Weights of a small transformer language model: 132M tokens.
Each number is 128 + 24 x the weight over the matrix's rms, rounded and kept within 0 to 255. Layers, rows and columns count from 0. Numbers have three digits each.

# o: layer 6 attention output (transposed), 128x160, rms 0.0798, rows 52-127, columns 80-119
# v: layer 6 attention value, 128x160, rms 0.0772, rows 53-127, columns 80-119
# q: layer 6 attention query, 128x160, rms 0.0814, rows 64-127, columns 80-119
# k: layer 6 attention key, 128x160, rms 0.076, rows 64-127, columns 80-119
# up: layer 6 MLP up, 768x160, rms 0.0985, rows 0-10, columns 80-119
# down: layer 6 MLP down (transposed), 768x160, rms 0.0775, rows 0-9, columns 80-119
o52:195128135131169150170145148132096130079142148126149112138113109129146137127137194115144207120123106166139154103134142084
v53:115178114159109126142114103143075133104122108168146131169145096156135131127063121106147142104118168116148110128135156173
o53:167090108115104139127107171110126108109136147116128142097105149146139120138154122142147126108150099140119158114147138110
v54:050109118115104095151134135106181127135154097101205171101150104071136132142142132094141140132121099175125097133120127134
o54:158151137148163113172112181120118145141133136142116134150118127177147110122141141117114143106127165134127155116134113087
v55:131107139123134138125209108123084151151206101139071084168100133143105125107095140182153178128127166144105085086111147078
o55:157162116127096139184086119135150120054063160153159132090134087120127153174138124103106092148102095033142182163138100169
v56:134094139135145113107117109171118093112120121139097105114130084122123117053136157146124150171112082167125118148091115138
o56:112155153099122134159142115114154156192107122115175166106162163107105179188089099153125093130128149097116129116128087144
v57:127145137188125187122104152174053133104080146138034159125146131142116119151139147158116081111125157113076136150114143119
o57:143138092102135110100109102113164113123137118119163118165149142075145132127101086136140175140128111123184096102143143151
v58:101096146158159135149149154151117097164117144142121142123156076154118135098139094163115160128121113128167158105117116184
o58:160123140103108137128121134085137164133160105083162125128081143100137128174118180095144119144152153130066120137137134096
v59:170160162143173184124010141078178079102091102146094143114203178136130121156221137083111124148145172114152142162177133144
o59:083130083164084068106234080154122166167135134127108113156091121131137086075040099142157114120082106157147111103080159109
v60:100156116110142127153120161118148169132165111095166173125132116116120131108124136101141150111121143159120139096117141151
o60:114119114152088105142104109134132104106100116148137135127158140178165122118121138134102121127152130133140154141140125139
v61:095131134121135117133112130135186188136163102096135171140139121125135129121151140106111118133132134184151139124109135123
o61:133099123126151150140133130108113068139087125121126140101133142097113102110131135145108143132095135127118143135123108135
v62:105187151149105099162100132114123138132099135141180148165141138095171123133148108129111114112119136065123132110143129178
o62:145086095105142157100151128127135111112153125116108123085102111154110172114090138113156154145140119170142122115117116111
v63:115182121063119165128131160147069150178140150150104135104096130148136105124122125146105066134122103177166198135117154099
o63:100158176171129088128102102136197129117083144134138115139162148127114121133111153130127181142152168104144092125124076137
q64:123120109096155109119141116111150151127146125116149130127146138113109124142132076134113154135137130137127102143123120116
k64:139140174154103152156110140131132109130102154148111114122105108128159135108106171134141108117140115110121159119139114129
q65:124156140127123145126139133142140138145140132130135145111105142119093134118136157123123090153105123134132123120126151122
k65:137084138126127134110142109111121124118115114125121119142141126144154117124114097141123153113125133123140143130137091147
q66:130112145145117102133161126113138146110129104131129127132150146150149138129153115160146133092135159112133136153120122111
k66:109147110121133150122107135141120100118137146114140122130115124125099121135096133081124118155123063143115123088132125125
q67:125130113146121142114137136136130136123155131123154124120129117128090133131108126131123105156158127124132155106116128132
k67:129136163121117117126125114114122117134091134115115145134119126121149134112141138123119163116105121139129097137123130143
q68:170121134122114159132143127154110132140143128113137131125114158128132121126146106129146106130127148130111155121146120079
k68:071124120115136117132143130112157130134119118129117121135155107114130143101114136130109147127121114138145083113113145192
q69:129088121116133150118099110137113120108106125134134132146147117132150152135141099153115153124119127110135116137170108140
k69:122170107148126116136161138130149125157157121127135140087100138128098112125109153098124115116140143115109123111098165125
q70:141127174112163137152130093124152130152147118135132126138132139119111136108146153133147110120115119133137142132132116086
k70:114147084135087114089128157133096102099118147143111113097143122143148126146121088116113128152155119124123114127120120153
q71:130127119114121146128153154143111149122131136113132142116105139127131146150122114112159105121099120106157150101096120111
k71:137119151146118099144120100146146120150128110128118142136182134121103111104150147159109166147144136168106101130136149123
q72:139135148124162111141144103132134127095133136138113156114121143135123150117125130169134137104146136131141114119139120149
k72:119113115143113143104109157121112113148126115139137115123146107132145122125145140105105121177117124119086141148124151107
q73:125113144147131160118142127122130140121142114128142133128126137127118142128126117085143108151113093125134135122139121106
k73:121142141116133108132132088140139125122134111122118150100125127125122116102160126157120140137136146142130122160111133137
q74:153132144138134150120154140144109125126135116111121139124151141123094140133121132132146119135131104121161118127131110120
k74:108131141107136094124120119129159146125147125120140146105117119129155146105149107128105131124119152158128152121129131147
q75:139114122151120136086128111124146141113135136109128123147116124139130113135141125126162106095120122101144110128126119125
k75:133144126140121127157131111151109124145123115143118139110147127109127138122139142141102156147124128157113129118134127120
q76:130132127131146137153110135129128152138104125118140141130133137132138128136154127135101128123146140112129138133152158151
k76:114121116092124112103119121106132122125171133157128133136108128103114137119097124119145114151140119169131124110115125112
q77:149127148136133126130152115153122114108157112119122125111132132142115134124124124116149129130111128138151128135124097126
k77:090177142118138128117117133129120163133117121112142153115130135128130144114132150147124127129129138153110150128137149125
q78:149119122134109138122158094136116123097138118133124113131147135136115146122137115125167103127109118125137106119110118122
k78:124154134128131151135112129152143137151120115112147134126126130133117134119113153127094152135143146129124137103139142132
q79:122102132121117134135124132103110127117127142124127123125126115126138120124126128129133126124141137129119119131122124112
k79:159111104135112151136120132153118083154097137140125085160134138139115118130143117124124139100133099107106122114131125098
q80:137148134124132126132154100151126125117142132110132128134139145115117143121132124135141124139110123105137110125146120119
k80:119145129120139118132116120146138147112128107135151146110124115139122141132127117131126127121127147140141128121119152145
q81:125102135134106125126142124115118116110127109116121121152139102124125119133115118147145129111139134131139118127093103121
k81:160148131137110150134124114158140125137111143128134106097108156142116124130142144129122135146110122102116117109130156128
q82:133124126132121148124135115110112110115122139129117120126124131103131129142121143123116113137128135107119141121107095112
k82:135132101145125139135129121138141126142114125125127104151133126140122112144111109133124144113125125131122123141141146122
q83:122124132123132123132113141112133136131136139150146126116113109119135113140132132128131127122152127141115127124120161115
k83:141093120130111147140136134109108087129107137137098102137123128125132112145136137126123118141139126105122126136120082138
q84:102138141129138124129122132143151154126133117115150142091130130123117151120120132128120125147102140153125135120118130140
k84:123120127147143107119134141131126126125135135128118143136121121140147119115159129129143119128160129140132130158139116125
q85:118144132133134130139153113130112122123140145146106120115152151142138144114134138137124132121108141121135126117131135129
k85:108129156132145134138106135151142151120128110104150158101123130110138153143122132116135109128116154157127140114128122143
q86:110141135139134132107108155127131141133122104138128137111123135133129109116128127116111138131155137129135128145141151122
k86:139091118134155112116146136111138121149145135141122115141097115115135112131133113139125142128132113138118144136094110131
q87:129140130123130126137126114142110126129141134130152136112149149133144136116144140138131130124123147114135115133157120125
k87:117137150140145126119116153135154144103146108114132164112118131122136153123151130115103127121144133128129142114127150138
q88:129106159130111157111128159105128125138118147127117135109105153120105117127113136120126119120140130115132144149094139132
k88:142122123125108145121107113119126093138102130138111108141132106118130128138123116153115111160125111112128101122138127123
q89:128129121141139112120130125136141151135150119124148148141098138137156112123125133114141139116145140129144149124129154148
k89:134102150124122128102136174103112129152127147146108148125147143109127109105121137123119128118137136114138132143129135142
q90:122112125126102137133133133113124107132114151120111083167097124128118126146131141121128116118134128124123138129129140139
k90:133130125110108163127148117119135123100106130114128134116134150127122147125104116140128129137106125114128115130112130121
q91:131129116134136127131112144121124134134147120123149140129108117139136111123126138110138151130135119142124131139132132113
k91:136138103138128122119145119116115099150107149132104096147115099143138097145145117151112121123148121115117123128121112117
q92:124149118132142112115112113144156136112137123175137151101137119120151125119154129129116131136147120130137141122149129123
k92:130118129150147102141132155128110127163142124149112122149126120136148104114140127119120127115138131146137127144127129121
q93:135109133125105148116151126130147106106096138126087113121120139125108135125117122141133112130114121112120131120118106139
k93:104138137137147109113094112140138139134148123144142150105128115124134126130150136113111114122135156142144139140131136137
q94:154138116149121106123142123112144133090130118151128155129132144125115108126117141122138152150155114128133143114131144127
k94:143099121127143122127131124127107121162133129165103112138139126148146121107152130144138115127129121120122106107143106105
q95:135105125127109148140131155121110119093108145103122120135118137119118143142097112124136124119120119125126125143132141155
k95:124146139145140091131121128131149155118140101132117154124098144126109116115126152123133162138159145153167170119114153131
q96:120141153131128088122130122095144131121099123153128122129111142130085116133098139109097142121143145140153165147102143139
k96:153161110160165116149133128108071174129136140109110108045100142092072137124079109165095173159149190130140138155110148114
q97:096094167103119130115107162126184098121124108163155168200146101148171107121166154084142106106102075115137146085132096133
k97:101117154114121106124105137071154129118125126151157142120091113132089116127073145076092136142131127148143165137071133160
q98:081127146109096127139171151159139100078143160128118143120132111113133139146147106131151135100125127140097130135152140150
k98:149113132137167124108162219103139115116148147135079135125157138171180101094086115124151129069128131143106112122091152158
q99:102130122132109143154113042164106122135087094117157108119138128116095121166147095161099147158111139107130140123146085127
k99:085131152138096120146161124163135102095153127104122131119136109132147130153141115112144131098136152132112145120133127167
q100:147158116134092104123113128114125141132124125141134179109118134141139138123140139135138124099150130136147134136156091103
k100:145103117134193088121129105140116105156120133163083091173141086155168109109159099142149133147144180107119132115132103115
q101:124112142133064180139122133108114124095117113101146132092128189109084153127090160106138128100128068142147104120127136133
k101:150123156164068105086108167103115126162125145149112155131113177159158145089123148134158114065167136135157106100148082103
q102:152163141125105109128144137104137130153148131146115151163105139129155105125125139127136151135135111164120164120117134121
k102:159177135107000110123179165047140105145104109173162153162080157113164138127083126085187145061114103144175127188137103134
q103:138089109141235137142107104174103121121125160116068084096158105139111084138154132158054114173145157114066130094140146113
k103:154120138119155118131137133135105118180154142138089109153130127147166081094120132133121135125138132122097138105114109115
q104:108084113149172127149138164139144131100088111130143103142112121158119138122097121141148119112127157130133111109132123134
k104:092074131172207070168151212179166180183106037086187108125041112210135135102076127137182149140123182169137149082101136178
q105:140188137076093177099080057077137104000159255155070183136211153054080142166173150129081102113148058107092122156151132075
k105:133136102117157158137132116118145126041098160133111132120149115110088142157108123156118120109120117126114109124129138116
q106:111087141170106163109096187135072128102110150106160187073042122134087124152147203147104099115144115134145156104181138087
k106:096062069144073203110121167115097125134093138090142172024056129110092118140141192157115115093159076113109144081181134096
q107:152156240132172069143120152144120131087133149148160096196155142125116132132116106108122135135111170137174119165106140140
k107:127105168168150106116115185133079099111104155141139104137129122147116110134132162119117103118142150129164138134134115102
q108:132161183119200154133112142135179120063153110111153107085131157122142133110169154124181255145134159145069129050131079137
k108:117135150115216156128136148126147127043153109111105082063090155131136139119134178105206233170111151148073091079102065160
q109:131139155143095127147088126121158121221113141119193152182186106113133109113141066131111114069188132116132209092195153093
k109:112141183147118145146092136140190127200129125091204151164166124128146117105179082112134175082206151117110197043173137110
q110:152102107101099145144082149172132135104157146174151106131116123213097181115111146126144162219153149119143073171172107131
k110:142096131091111149173113171164172110111135153174138102124135136249131183146137153121145186189174149109173017161155091115
q111:139112048172109107085066106168067156152153140123121088161105078088083060110070102117142089183107138165091202167120157146
k111:138104065148109107093062113189065151146150147135114086158103074123088090112083121112154089208128142159103154177118130150
q112:079055194156172114097175112088158108137108096172165088195136162050154097173197132152101205060169120126107144072110178169
k112:080063173144185117085163138075154109137074099140166079181139175063136098175181121131090193066157108117104138065105166152
q113:093093159129126152169162029143110116161187115162118170201126090152147138087186179188174115074122147102156138155115143109
k113:086071176141147133158163039116109119163166099162114140209141094124155121100196182183165139068136130102124151134111137124
q114:156073130077171123145132079127102123124087106064115136120115094193188141115122078161083169145071075118232174113131100192
k114:150063136073173117154107058107108115129075105063116133105108091185194139133119100156092163140080080119236152116119119200
q115:143156144119123154193235180140138148106159143168162131162142151141097118097165064128087132135120137154128146141139099089
k115:154157149104137161198224160141110144111148136134164132166142150155128138110163035145077141138099126149169159131129105102
q116:140137124103207103141162109112123193107195119093180119125053193065185146060079109145130190134079163117106141145051156094
k116:140120114126190118139169099102122157105170138122158106099077194069185142080072131134118190142083146110103126142057132099
q117:195081123126112123135081185126117083150193106130122136222105121157116129122119086185176095077114212069129106142155141098
k117:178098115119130119128093175119116106130212115134140131213093133132121141110119068192181112085101216081122113143151150100
q118:199149189163069155127140153150152177105161168128123096187131127111160128108090158139162133031102214108088116101103172119
k118:177149188164067150117147143156157157118151130137105104185142136110165133112086159126162133030114231119077097082112155119
q119:146155117094146159135170114141092143160195179140208122145037099092085101126117122143121126138112066087143163065073201060
k119:142164120098136177153173124153089153149208183115200133150057098086093102128114122134132121129113082095139161053075181048
q120:131102120119101110177128103193144084139065146136124116108132115132158198130137237170185065147143090140167145085122127123
k120:135092126126103111198134118190137095145071146144123106118134115129173187125116213158171080160139095150168150100110124106
q121:124161139111149058145124127134123114109137150092134137172003079129072062137103158055144080049128141066119083112127127199
k121:129142142123130069132114129127138094122130149107138138168015074120075060142107157069144082036122132059125084109121125195
q122:156132143181115148101137156137129148140067198074176149186152171087074121114158121143126177134112144172105135150141086063
k122:147121127180105152093142171124134127136043207088166118186164176086067125110162116144124189130114142157106135139128080052
q123:176076144135170175152137162079118142170145131162137107139046151154146141141127173053167059177134151117074148162185159175
k123:167081141129177169147140180091116141168130128142128100131060141140142140125138165057171062164125150120077150170174144163
q124:172160106162123165129060120106111174136075132186165109130169104108192111153153123091079107190118121081146238176092126121
k124:170160108154111159140056118097111165136081118174162122129163114110207117144152120093072101183125112085143199161097124124
q125:158130157125209143139098089141148107118105106110182105145153157104125143118155149089135193198082151123161127105168137147
k125:162164161127244140132080072137164122104114102125204129147147173079111154112162151077114210227065155130174155119204153144
q126:129075099153077138124168098078160098078171110077069157132150100159124136143177144122106115124180137213154153166126176063
k126:121093090148072128118155095096174105073165108062074161124150098146146137140186152128113091137183125215148148176131174057
q127:087128158083151126127169088124177120141160156148175126147074103112044177186069148096113168122101159138116029142145091138
k127:092136163088155117128168079121168116144154152147168132154084100117047156189083145095102164113093178136126047166135111134
v64:119099119107149095112185159120124061095124082147123142150147131143155131161106106121107116142097164106146107146146131188
o64:146147138172104148143106116108106164149121152085163116169153130102134126092122168135126142085161086169103142126131127089
v65:098136116161148095121113116149143167137138099109147168153159140139176137131156127148116142106129164157149127121124164118
o65:149120158072128161130125138101123125105131152149157115087092120114077131121115116090153120156116091127112139138129103138
v66:112134122123139118133105124142144155129137120111121127111100111146125148129117136111108098145134143160144165154133126141
o66:131132166138127118119138115146115119141145140116125139126131153115140120096162122143127141126146145133130137107103131118
v67:117125120132144124132095107124146132125141116109140163119110143113135137113115150122121120113130151139124163130139128147
o67:125129160134122100119144127140117134136136129145127125134154113148114161113125109144118124144123130128125104114103133117
v68:104093113147118070093159147124144169135167137119108133130065092116086121157113146153106098144129123106141111123094124109
o68:154116180121134139185132127134139119116098120093153123119170156129146154113136125107149161136090137142113148159150118129
v69:140100118114113150106156148102110095131123154140124074133127124113130119129149132121142120136135103107097129138129116112
o69:109129104144131117145131101140143117147100121139097115144153132161124114120102112138141126117113133108157127127138121138
v70:123129171098158120153161135114170111183130074142120104179135112113155105176097102099167128126085152145109094120107091153
o70:103169070142099133119098136118105162067145162095169134079111146104150143110150148082081097132131125146174129134130136100
v71:139130099126110077138102116156111123133097099152139159127108156143147141112116112171091094150114113091146140160136119100
o71:137096129119150130108124126138117134099188138122120134096120123155115122156127143139154167100155120141091092115124154139
v72:134130130122119110121112136103124112122147184163130073156099095135113117136142097095131109111122119079141127161128113170
o72:121131113155145140110169150135110119150098112082095139097114153103139117098137142144140165136107121132104151114142131108
v73:134125139076120166154120110122109104141122153108137074117088126125111122138106119097158114135095120126126148111126135188
o73:114191090165131136102113149131128121148138145124097174156148122125156141113139135135086138127176141137160141138115110110
v74:165113159074124127113110134161111140125103141139158102116054127145080142108135141124120142109122114127138102122140085110
o74:105106099178120124142114152156146074099106120145081146122224117158140138137114117159130144135169096092102114170086167166
v75:110183132127141162155095131137105099111045120133147127122202143114153136151136094171089145165122114130174179150100136129
o75:127117132119144100113102150124139162132192131098105142109061118144125101127126157099147140089164161166098083127148156116
v76:117145109136145113133106120156151181130152101103136160127120130147141140135127133124109124116129138142133133116125145132
o76:145132164115112143133137123111112111106123145127148132114117136096116157109140130125135129158119131146130133137105115107
v77:113184084110128148132130122140107126164186139142116163124136127152153118097062112153138141101105151154147097142133153137
o77:153147145108151167125094124135124108152085115111108126139156156137136135149182137120125092132163131115108170070122110127
v78:132140214120151141124169156086150087135113107145161143155145161064150122138122123140155139124139131120103139089116135131
o78:097111062170116099094107104119121155115129126156118118121113116154123118128108130122098103117105136147154099137182133128
v79:138138102125124148123130117137079126180112148129136115126116129138134128131096096133159114135109071094126094127106130153
o79:145111142141110153136152131120149146100133114122119097114138147133124153152124130143147144122127139118122160102147125109
v80:147058108136120121123134109127077105130165152140072106106067071114076121144098126126130112105104128111134161141131143138
o80:101142179135122142141130184124152128154080114121182122187230162121156159129102128152150136144121130105129115098101070140
v81:143148134123139159146114148144147076102170164126132085136154142125156136135151114094160122139117168153077140097131149149
o81:108151107153116117106096131126111143157083091134102178124098139155116133077105122158136122135179120135177114132143117121
v82:147117099150163172123126117130121198139120149091160125127105137101126108114156165120103149109151113139094164128125152108
o82:109113117109117137103146132109143060132111130175114132152155112116110151116117108110164120144080131099156097125122101158
v83:086138155123148121140120132132134154133136098121126179123148143108135145140129136110109107127134174170136152143131142140
o83:134138129145133108099120115131127127123142166128141122136096131128143116098149128129121135127132125138132131116121139121
v84:150089133139104115117164117120109103109126154123140143141107120131105128100132133138137152135129109113121127130139113122
o84:113136095113125139136126166094135141157147113164131132125158128127119117165107124122107119109108114103104095125111155157
v85:118120135160124143112122116112133129107163141112087118186161068158145115158141139121110140124106087141157098130118154121
o85:124141131106156130155119192117137137157092145118154145093087139081124133104162128093135130120107154119103123147130107106
v86:121156140140127144143127138150091148130129132138129142109151109155141124110158143084123074143125182159107142152128140134
o86:105169119128154119108124125150173113122117144132113129139106127127118131166137102173135150104182134131144118108151136110
v87:079149160138124111137104123128157116151156114145175111113138116070147122149145134136144108104145118086107179080120153143
o87:137133133123154095113134110135108151119099139119068117122088117179101134114094126143110140148131150179143115157130118077
v88:151102164138127128121133082133119073139082114142172123135181133105116131125109121144053155105134089120127152123139108120
o88:118093130136138088140125164141090146127172140142128140134107075148103165133115177162149128107111154121092085119123138137
v89:174135122086088124106127118113110131117126146105117129093090109121097134127128128080159120089162092098109115155158118171
o89:097120115188148177122155137138125096164103129139096103174161150111148113112133109141086118132085147143127164121129104104
v90:128149118098137168169112143149085077134114149136112087092122124118112099139107151138138132150107124125184193158117126139
o90:096151143124139106111091143137128123160141121105115139165159117135168138131125123127116132105181166144120097101132124144
v91:165113092128123138113150122100099108131116168150144067135112112124128108115125131128134129119132062074119117128115118111
o91:116107099134124142139133138130136087132113108141089121138171134156116137143119123130155121120108152114122115127162114140
v92:141154063115162143130129115141142184120121130147126165111086156179119145110126111162101128108140024100134077118117126075
o92:166064148149107133109139133139139107103125111116119086127144128128138108133119130137190156154125186113100149135129132150
v93:172083117102106116117184129127106105147127135125096114119111097149098123137128141128131123133133079099110119135136103109
o93:113111132160119143160120126137140128102127132125169106164174133108149150146127126140118134119107157112139111127123122138
v94:151119113120081129124159130122113105126122173139131071138118107129110123143115102126152138129124110111092126141131112122
o94:133121098138149150131117137116117125133127095117102143113121163136134131109141150122127118132142115120154125132126139137
v95:145097110117141106112157106138113121147166134092108157158099110144091120122109128181147130121131125096159147107119131066
o95:108111128110122145126086178138159141126114127190144128114170135126123147127147133112123150127149123106104110152143133205
v96:137120157150132130126134144103135127116141161135127114160103118079106113128120126124110123141117117094118105133098129146
o96:119137094132125101121165130094117120128122111135127147119124116128154137133152135112130137129095111128127113117165138123
v97:136069130089167105114141140132096108122091100141114147105093146131143163127138136174119158122139102146140068131124132123
o97:117113125162131135114099149133161128112150155154144116154163085130123075161124130125102133111128121103104136160133129140
v98:085167124136125136142102120152143181148137100110138197103132138136131135115124147110115119114127166165128155135128147130
o98:150132162115148121093129124117122106117132151139124125140101130121124132135134106130137126141150127133123115107116126123
v99:136093137117138141125153137080094125087119130106140116130125181115089163146165126123121132136148078072138148119126111142
o99:114117103165104105130131126123155149133139139159130091154136098156179125103095139144133128121110129161132107164134176128
v100:096182157128172131141125125137133151104113097139178159141174167085155134113147148129116171176137199154149140125113148128
o100:120135108122109096118111121112138119134168137135117152091091088167116099139119106111123089093127110155132107112163139145
v101:155159132094135142133102107105125121126142123134159146141118133132168124114142163085111104107111143144120151184177124136
o101:103125082158116135090165134108118105144119154159091143102119125111093106113136083137126105112148092092104124097100108139
v102:110130129134150122136100132130135149109150088125126176130149148124136141116123121126125110129129164160151137125131149141
o102:122148138146113124097131116140128139140124150125145134137111121123134115114144137127125124124120124142118137119112122123
v103:107141109157146119139086105120105137126117122125096119128150147128118131114113125146126155146117170165178084138123122193
o103:143127176074120147167139148136146126137163127116176141127146120150163157141136119124154128123129084131100164088134149108
v104:125160144089113145140110121164115098136125085113116150107157122171167121115162112141174103143104153150152115147155153098
o104:112161126122132135141087146136145184113112140127122127121122137130095111165097124130101133098188119135128147147114115116
v105:110155100139133172146121167093132142136165125106113106130107157122137104129138157118143131080125128081107147070142152116
o105:117120129108113122106109096147148102144079127183100118142158134144140162112110085142143109161125133133163123148136080114
v106:140150130137098170107174152111110124111141167126114146135119143108120112119107136161114139084127097107104118117112133096
o106:128106148122141129156101101130133124149083077105131109145183139130135144141132117119154097138088176127132113123170096147
v107:120132123146153152157126130134147142182147105166159102152177109139169106133110145104151108135124169160130164117124143132
o107:126173127125110122113139095125105118102115146105140142126082128099099161133161139133118118141127119121140112086122118122
v108:168114153078120131140154125144099117126129150150171114137076104104114127128090124118131112144104108111133108113126134143
o108:095196109181139156139118172119130118145119128106082148154180146136139125146151143139098155094160151106123153144161106126
v109:136166094164155113112113140156178153164170122127145149159144142145192123098154153150128140098135204171097099115135153093
o109:134104143060119135140112086105125116110097106150122139058130132138069129145120086121153113162114079095144158111110100140
v110:097122112149130094120079111130134151120155105114113159113137144126140136120153151099135122135140205162127141157147156172
o110:143143158121142139110174109132134119152112148146153124147119116130124133102111072147126121140130062139136141072078108105
v111:131140136117098170148142160107098124150099077117130148140132160134148094139105119128134130125103123097141148131121137110
o111:116163095145140137107091117163146135108129170139113126160136119125116159133141143126138126098116146133107065139166117111
v112:132165120082098111138120099153105126126110152138122119120096102122105136126069102144126119171113111141151128190120105147
o112:131147132143143139136124152136124138128165116088111138111138157158140107136175131133115131092172148133102147108130161128
v113:169139110157142122155116101142147170143116169128174114130098112134119112114140130115096153131130104116112141105115114130
o113:120129111071115146112150146117118089121140106137093140100125131136109168141118121134175140152130125122137111123137143136
v114:165156129147117148141085118135088111141091129192111156126103144167139120078106097126108127141081140125151151170141098140
o114:127117137105138113113124161143113131128148119105125134107138122117129139200123157152143147096168100075073085089124152112
v115:098114166131101133116160175121102105129143097106083143153219135140115133133182110127179081179104129144134145177134114106
o115:102139121132136101139108132131156177115117168131156106117082131121148088134134145100092144095149134124158111152119167115
v116:104124149192155099135098133099135138144105115130131135116155168089140129136127098131135141101142161129103115097123135200
o116:156112113104120134111165108116124155099152124140143112125091117177129145115097137121154118166101077170130135124139148072
v117:155161174094110135106136132129115091107121124149117147149124130148134141125133108146132113140101088140123088145129121093
o117:122111107160130129153132132116125162121118118096125126085104126105127079167148142125102114091149131115102134146144125143
v118:110107141154122136132134152144130119137130134124067117145122128132120121142141130153127145123141159131114140072116157088
o118:146118130075129114134074106161147114122126125107159145126136133141133156113134114109162135156120133127154133173151096159
v119:157154131130107147103142098122146128141161176127107092126104105109091110126096149104154137082153101106080139095136136112
o119:129108115123148131131139131130112086154062094153115125129164149129144148125124087146121102170116140117159134122128082157
v120:156100141118113161136127143107105083220081103119138112115124131144142106124132105157135123104101107105137161121139113125
o120:102135133122134117124103119191135155065143153131098111146153125141101154156098164136130145128145154107112101144126120111
v121:167113075164088154165066119131154163129117110113151131080129132165129132126140114123098123113146138145116143127149082113
o121:121117148084130115115154118123113118123146114138113158156107136121095147128107159139170138161120111102116093114092142129
v122:123129151140097148129114136118138144084131157102079116120115112112100120134114137125108172100137124143098141115128124129
o122:129132111082163111128100142147125095176113107131121153134131139144159135101167098119141090165122140133148106151123114124
v123:142118139183096123154098137110169117111126134122117132114156114158096121127108115116122154124132169143119155117141085145
o123:137141126056123126133144104134113140137135101117136129128116149110148158108139154122135104152134088126136111106116168112
v124:162125107114100133113147155120114092137129147123125125127101122141134117112135107153154132104123129120106148137144105077
o124:106121123107131148127111098141120122124106113134088112116167153135114108153111135121132118136134120104139121138129111167
v125:152128133162119134117140118113130104127124167159126076133145120122126108129156116122143137116131110101078123105117115093
o125:118107073080136130122138123127108106136103104130109136108104129140112137141098127129142112150126104111161118146151131154
v126:138170074147104119119111129144147149152167119105180138127119146134129109090175109141166143083125128055123147105134152084
o126:109101149090154142123104117153124105126093124157064118084141117146095135147068128135114128144127136157137121138136094142
v127:146121146120126151131127144099094079109087158155135083140156122125122128145122097124136133139124123104139128153132098129
o127:115123074147124124106134127130143142149158117100095132132099127133147099113155158120136116099145110126122120121149156143
up0:175136156162140115119139129122132145101109115091100155126067137139132133179097128116122187117103127173118170188126106100
down0:146138169109135102105151121112157157146105116144138128113145108147122141174109141116120121187088149131150091130135127100
up1:123129093118138116131152158102131122086116156131194136164101121115101125123132172175142120138136142139124159162161165104
down1:104146107177118108131175123151111145119160129152142062098105091130165113133086141121119140146124162126179147082090138112
up2:118157182139134121149099145142103085092098125145082098158088131111110089146110143147109110103127159108141135113120107137
down2:123120170125117145143119120131129132131105125139076132136131099146137124141105126157118062118136126114096118093125101127
up3:156120092137124112113131094137097109124153138100121121134104106167089093117121130148137133068142140131093118094155116157
down3:149125065151111156087163128127129138133143155088131115107101109175116111123101098148149129133134073140144116130152143122
up4:126156141141139127130090132124128149134086123164134102148126184119124161107119154114142106148090106140113112099142144093
down4:075154104141099149168125124098136116079156169151146129133111090097063111135108108140116120087138130097125138143129129105
up5:170134144153144138156155131085139146159137093181125093130136149119107089125129088131134103141124126141107120145139062109
down5:132155149115119123165179130181180105130156100130157074107186096130122099140107151130098080112091112090106138129157142137
up6:113092155105148121100156117078117108120117084113107155136126105131105109127122108135106134108149108096140151119134152139
down6:153137161106166099111123161068147089107152113120143126146131098147113122161117070081144112108131132138147136161111148161
up7:093101127153182089150126104129112098121120097172140141122085139119099142167095130116160147090129161113121096119173115106
down7:120118107125190089135196158120133101094120146100108142130118163157130135135086113104138148200148155154145141149141114116
up8:120115132138159119133152078134118109106138154119129124136159100144122154190162092090114120103124095102075125141109142150
down8:123112102158134097166096144136148096153133147158136162128111074156089116172103076116104149129072089117159128172133129191
up9:097067046138125120098142149107115108148101170110123120102181101149119131158122087103103186138162134126112161069130123165
down9:069111157141154100140133070091102159129105116107116180144117103112138149160140135122117131123161126149075108116138149149
up10:186135190133086117140130119107122137196123131123133145131114134140087103115113104137150131158082124105168091099089188135